config.yaml
n_head: 8
head_dim: 64
vocab_size: 8192
tie_embeddings: false
init_std_up: 0.0164
seq_len: 1024
Each number is 128 + 32 x the weight over its row's rms, rounded and kept within 0 to 255. Layers, rows and columns count from 0. The size above them is the row's rms in percent of the matrix's.

# layer 4 MLP up, 1536x512, rms 0.0736, rows 1205-1229, columns 320-383
size [106 100  99  85  98  99 104  96  99  98 113 108  97 104  90 101 104 108 101 103  97  99  93 100 101]
[[ 73  77 169 154  81 152 163  92 126 141 115 127  97 143 107 133 200 121 153 137 123 142 132 143 180  89 124  72 193 147 134 147  89 157 120 148 160 121 142 132 108 130 129 111  90 173 119 137 133 186 133 189 169 108 125 108 149 119 101 132 139 115  95  82]
 [100 101 103 144  98 152 153 101 150 130 147  89 120 163 150  96 204 187 179 128 129 143  91 115 152 168 158 129 151 121 149  82 162 167  60 161 155  86  86  82 143 126 129 135 175 129 191 151 139 141 134 104 136 109 108 104 129 120 118 220 144 102  76 152]
 [150 197 172 135 137 108 141 167 154 144  83 119 148 173 150 149 167 100 136  65 110  57 139 134 163  97 101 123 106 100 128  88 129 157 120 123 151 152 133 159 153 105 177  95 189 135 107 107 154 118 171 139 158 127 175 156 120 213 116  67 100 194 110 121]
 [155 109 125 125 195 146 101 172 138 190 188 125 163 156  89 128 169 135 136 146 121 149 126 117 172 104 137 171  71 174 116 146 166  77 105 113 156 116 138  84 131  88 161  97  90 125 142 111 118  98 167 114 150 109  87 155 104  94  65  69 135  85 124 114]
 [100 104 155 167 127 120 107 158 135  80 146 116 135 150 126  82 141  86 163 101  64 147 168 120 153 138 198  65 152 114 182 142 174 115 150 133  90 148  98 138  87 134 192 131 167 132 111 115 114 110  95 172 108 110 156  88 140 105 163 147 118 168 121  72]
 [182 164 116 102 118 168 138  82 166 163 168 206  97 118 141  71 122 144 141  73 171 189  82 102 142 118 202  85 179 101 132  86 124  82  88 211  98  72  78 172 132 123 101 119 139  96 149 171 162  64 180 109 119 124 162  99  94 134 106 118 108  96 160  49]
 [177 108 102  61 119  97  73 147 178 125 160 135 142 146 113 116  93 146 120  57 145 109 160  65 189 105 141 105 166 131 101 157 161 137 132 143 150 141 110 170 101 111  95 143 135 168  98 152  97 169 152 130  83 149 109  97 127 156 222 117 122 165  55 107]
 [137  65 149 114 184 148 117 143 167 181 186 158 110 128  91  94 148  66 124 163 115 117 113 136 111 142 169  65 133 138  67 132 116 125 104 104  53  85 106 123 153 128 141 113 127  95  49 164 150 143 136 132 115 155 138 250 113 185 112 142 133 102 168 144]
 [131 103 121 108 107 151 144 148 207 160 114 200  99 176 100 158  65  86 119 130 177 107 159 101 136 122 103 120 139 191 171 164 134 131  82 150 153 107 175  76 110 180 155 123 173 138 110 135 105 169  78 118 135 128 187 122 154 174 149 109 135 160  97 128]
 [151 133 149 113 120 153 149  69 101 206 132 120  57  87 139 107 120  84 128 197  86  95 122  98 133 142 132 126 130 123 125 161 159 179 120 107 142 137 162 125 133 130 161 140 130 101 188 122 146 156  95  71 127  87 192 160 119 124 161 120 176  95  73  90]
 [150 104 101 128  91 136  49 121 100 133 111  48 144 211 107 125 188 121 168 111  97 117 138  89  68 134 142 109 202 137 157 188 123 114  66 136 151 144  99  93 151 164 164 141 119  92 158  97 175  65 143 130 157  94 107 102 170  94 170 148 107 130 172 179]
 [ 74 146 127  63 154 114 123 151  61 143  65 130 118 141 139 128 135 150 132 121 131 142  82  78 152 121  47 103 149 105 142 133 134  95 127  73 105  99 143  68 147 148 145 182  86 152 126 143 133  94 157 145 171 143  46 132 130 115 124 124 117  59 152 106]
 [ 97  96  88 128 124 165  90 175 129 183 108 167  98 166 114 145 160 141 164 114 102 141 129 119 136 101 143 139 100 148  98 165 150 133  70 111  57 189  93 116 114  97 130 122 152 123 158 127 146 106  80  94 153 154 155 174 111 148  79 112 123 131 176 178]
 [125  95  67 129 111 154 172 107  97 124  58  59 164 108 125 151 144 105 134  81  69  85 179 143 170  68 160 166 137 136 153 118 145 116 109  41 182 140 139 162  96  83 124 134  86 149 116 112 139 138 128  75 199 160 145 128  90 163 168 153 137 110 136 188]
 [156 108  84  83 123 101 135 143  78 116 225 204 118 111 149 140 101 162  88 114 111 166 150 106  75 136 107  87 161 149 126 135 136 161 152 100 141 148 122 150 138 150 148 170 122 157 133 100  96 147  94 127 119  83 227 180 112 140 148 181 108  58  87 122]
 [ 99 142 120 139 141 119 119 110 191 115 160  90 118 103 126 171 163 162 127 119 142  68 100 146 115 167  92 150 168  95 152 117 150 156 147 145 108 123 119 146 168 168 111 149 123 132 155 155 164  85 145 133 126 143  63  96 145 139 140 120 172 112 105 156]
 [136 131 108 142 139  76 116 140 135  97 167 104 113 171 129 115 189 165 130 102 168 166 140 168 111  47 124 148 196 109 138  95 135 108 128 107 107  74 200  83 142  80 120 170 130 172 106  93 136 135  96 203 148 176 115 136 111 175 124 138 140 107 150 154]
 [125 118 184 154 147 131 165 144 154  96 189 131 164 151 136 124 117 135 155 131 167  82 114 179  86  92 126 146  96 121  96 133 184  85  66 126  96 117 115 140  89  93 126 131 158 116 116 152  96  92 134 144 165 127 108 159 105 153  84 126 158 135  88 135]
 [117  84 142 133 165 186 140 114  98 141 133 106 106 107 116 226  84 139 157 139  81 197 163 120  73  99 149 152 126 147 113 103 177 139 140 185 187 126 173 149  95 200  62 188 143 109 101  89 141 147 183 120 143  79 151 101  67 140 148 164  80 192  85  92]
 [125 141 109 144 113 113  40 142 152  96  98 125 130 178 140  89 128 125 196  96 103 131 174  86 103 136 150 132 169 166 140 105 147 130 141  74 193 121 115 122  93 100  81 149 157 100  91 139 127 175 167  79  97 123 142 150  98 146   9  78 151 126 135 132]
 [152 147 153  87 104 129 182 142 117 144 148  92 185 147 129 154 133 187 158 143  81 190 126  72 146 141 136 138 121  67 161 164 117 162 101  88 153 160 123 121 157 130 113 165 144 133 137 165 129 159 110  93 141  85 211  97 170 145  87 109 149  98 196 131]
 [ 87 123  82 100  88  98  99 115 159 125 169 120  91 146  96 132  98  78 109 113 117 158  70 100 156 134 168  95 166  87 142 104 152  97 136  98 107 113 107 105 161 160 164 102 145 123 123  89 160 139  97  43 170 163 107 128  57 162 106 102 122 128 103 142]
 [127 163 107 118 118 110 136 143 143 122  86 172 173 145 115 149 181 142 170 136 180 188 172 109 139 164  99 111 168 114 114  85 182 162  92 112  87 140 171 148 116 130  91 125 111 139 105 145  62  98 111 149 112 120 139 143 166 113 213 153 132 120 140 138]
 [112 135 107 108 134 154 217 191 148 171 149 106 130 136 106 105  84 101 177 128 135  91 116 127 124 139  53  59 127 198  80 139  86 153  80 133 223 100 137 152  91  57 160 130  55 147 171 115 101  70 125 127 154  99  85 135 129  95  76 161 123  90  75  87]
 [ 76 170 137 159 113  70 166 201 130  89 153 141 123 136  79 145 100 151  62 142  78 103 114 138  67 160 166 113 116 142  81 150 117  96 101  99 182 123 120 187 204 142 146 132 145 167  72 144 141 119 114 146 151 128 130  81  94  93 127 136  64 127 118 119]]
# layer 4 MLP down (transposed), 1536x512, rms 0.0442, rows 1205-1228, columns 320-383
size [102 101  96  94  91 101 101  97  99  96 115 110  98 105  92 104 108 101 100 102  97  97 100  97]
[[ 88 116  49 129 107 110 171 138  66 143 136  96 191 124 124 169 124 115 115  71 106 177 136 115 157 146 156 162 147 104 124 133 139  96 147 146 161 132  72 140  78 155 142 214  95  94 161 174 143 103  86  63 135 127  83 117 107 124 171 102 119  83 104 174]
 [115 100 118 138 147  96 144 133 124 151 192  99 152 107 112 154 195 116 143 123 118  86 122  91 152 134 128 154  76  93  72  41 166  96 163 110  77 161  97  89 147 122 156 102 104  60 136 157 184 122  99 160 156 151 107 138  92 126 126 109 181 149 101 128]
 [129 157 132  86 104 177 152 128 116 103 119 103 139  92 111 157 137 130 115 115 126 110 109 164 144 146 114 146 110  80 137  99  98 185 102 150 173 156 139 137 149  72 126 150 189 105 137 137 130 127 149 177 134  50 175 118 105  82 174 164 147 126 151 156]
 [118 115 145  77 168 108 117  94 100  71 110 118 100 148 130 167 147 118 118 190 122 101 150 120  79 171 163 187 124 108 137  46 116 139 126 140 163 102 189  93 139 151 108 120 159 134  93 113 120 126 120 102 124 138 136 141 163 110 103 156 204  96 192 151]
 [114 137 137 146 147 144  51 144 124 128 104 166 146 138 106 160 124 129 162 157 113 156 156 108 129 149 194 112 169 101 136  95 114 110 110 141 181 154 133  38 150 144 126 161 127 109 106 120 134 132 158 181 137  85 107 124 108 164 143 137 107 119 100  90]
 [139  83 120 120 142 102 102  95 126  78 144 135 165 144 150  72 197 121 138 127 136 134 177 113 185 168 114 178 165 133 150 145 145 106 153 120 141 112 111  55 186  98 132  96 112 160  37 123 110 145  85  81  81 139 162 118  78 135 107 108  40  70 138 150]
 [121 113 105  97 133 159 133 103 170 109 135 129 147 158 114 112 150 178 117 119 133 182  80 170  81 149 131 169 150 144 134 106 148  65 133 114 161 154 180 116 102 102 149  66 197 105 126 174 174 122 135 103  81 105 164  86 165 130 123  86 139 129  94 108]
 [135 164 108 154 158 146 102 102  93  74  92 126 150 166  84 115 163 105 133 123  73 154 137 120 158 126  78  73 118 120 172 156 100 147 170  96 167 145 109 121 148 141 100 173 137 115  74 118 120 139  76 158 152 136 156 144  98 129 138 180  97 131 115  90]
 [112  69  81 138 144 101 126 136 152 131 113 121 137 167 130 109 141 158 136 118 141 164 168  75 135 161 134  62 134 111  60 137 118 188  78 169  61 129 141 127 131 126 133 111  86 153 127 126 140 159  99 126 131  98 189  68 124 182 113  85 147  83 106 155]
 [139 106 122 145 136 127 116 131 143 114 149  86 115 141 110 125  89 208 180  73 156 107 148 146 120 131 144 158 138 151 163 113  77 161 190 113 119 147 120  67 145 115 124 123 165 135 114 163 114  91 156 150 169 141  76 170  97  93 100 115 111 136  91 141]
 [119 126 110 150 107  99 135  83 164  93 169 126 131 141  68 152 172 140 125 174 122  88 130 133 104 145 153  91 148  54 140 116  95  67 147 119 143 187 126 170 104 167 107 102 209 131  91 101 123 111 102 137 131  96 165 121 130 166 179 189 103 165 142 123]
 [133 108 115  96  98 152  99 106  30 112 101 113  74 150 119 189 112 136  84 171 114 113 159 102 130  88 134 126  89 158 115 121 137 121  93 115  92 122 119 121 129 162 125 145  86  85 131 117 182 147 162 125 123 157 139 189 166 112  68 193  67 129 110 128]
 [125 157 150  65  76 110 136 155 127 103 108 104 110 143 138  75  95 131 144 114 153 142 119 172  42  72 178 132  69 201 119 167 179  99 131 140 137 151  80 151 160 167 161 122 127 162 201  98 147 160 129  94 165 108 140 138 104 160  66 129 157  98 137 119]
 [180 148 137 116 157 145  38 171 151 116  93 104 129 145 125 142 130  95  62 125 101  94  96 105 129 111 117 126 134 123  85 121 138 129 180 134 134 126 110 135 105 144  92  67 127 120  84  84 151 133  82  95 117 170 121 106  87 120 140  84 101 154 145  74]
 [119 121 124  80  80  97 160 103 110 168 166 130  72  78 191 134 106 130 133  92 188 118 180 167 170 217 130 132 159 140 142 125 172  78 154 171 189 135 117 114 131  95 142 156 167 139 106 111 173 135 101 161  99 181 145 151 116 123  87 146 127 194 151 136]
 [137 109 121 118 155 143 152 123 103 130 154 197  76 118  39 145 182 126 118 124 136 124  86 136 149 180 156 171 107 141 144 203 126 115 101 144 155 153 137 102 112 113  76  92 115 180 177 119 132 177 119 136 117 116 135  72 159  82 159 114  92 150 148 147]
 [102 141 175 112 142 146 150 119 132 118 141 150  96 128 154 133 124 130 144 164 106 135 122 122 143 147 173  78  93 156 126 128 135 159  88 140 114 128 106 155 146 175 124 123 135 125 121  88  92 123 112 135 146 111 149 129 173 133 186 135 126 154 118  86]
 [132 133 111 110 163 107 116 183 119 158  96 170  95 116  65 143  51 111 145 109 145 132 171 129 133 172  56 111 113  78 157 110 118 126 134 128 134  62 117  81 135 159 123 122 122 120  89 125 123  39 107 114 145 138  84 116 169 149 124 188 138 110 140 168]
 [156  94 144 151 124 126 106 125 157  80 155 147 118 126 174 159 149 154 114 116 196  91 127 124 125 199 130 160 105 123 156 115 113 167  47 199 101  97 139 142 137 141 145 100  60 105 163 118  73 117 111  86 115  73 104 124  87 120 149 132 155 123 152  85]
 [115  45 175 194  76 100 133  99 140 171 144 107 125  59 100 187 118 144 186 151 159 149 176 154 159  97  81 133 185 113 111  87 175 137 146 114 164 190 142  71 122 122  92 125 111 110 180 161 150 101  70 148 121 134 119 177  98 147  88  92 119 151 101 160]
 [115 160 150 123  91 174 164 178 126 148 111 160 186 125 200 186 149 125 171 124 133 148 139 114 142 131 181 143 155  83 135 115 147 132 119 107 110 116  75 130 134  88 159 150 228 165 134 146 148 167 100  80 167 122 104 124 172 149 129  92 195 111 135 133]
 [171  85 163  92 100 117 100 185 178 129 132 147 100 124 133 171  61 162 123  48 162 127 104 130 112 113  91 233 155 133 166 121 110 111 144 107 145 135 133  90  95 176 119 113 129 172 128 143 151 177 151 174 152  87 132  84 109 146 178 104 135 125  81 158]
 [119 137  78 108 166 140 103 146 157 146 106 177  87 144 104 150 159  82  90 136 149 130 141 105 151 146 116 107 125 124 168  93 101 104 111 130  79 186 134 118  98 202  89 136  98  74 167  83  73 127  64 156 112 134 128 182 125 130 150 149 148 103 205 170]
 [ 70 157 112  60 149  90 161 107 148 160 175 105 158 124 184 190  74 126  55 116 131 124 115 142 107  64 174 124 147 157 166 108  96 166  85  41 119 160 101 120 166 153 150 137  92 138  88 120 136 122 122  95 188 104 128 151 147 151  86 131 106 115 127 149]]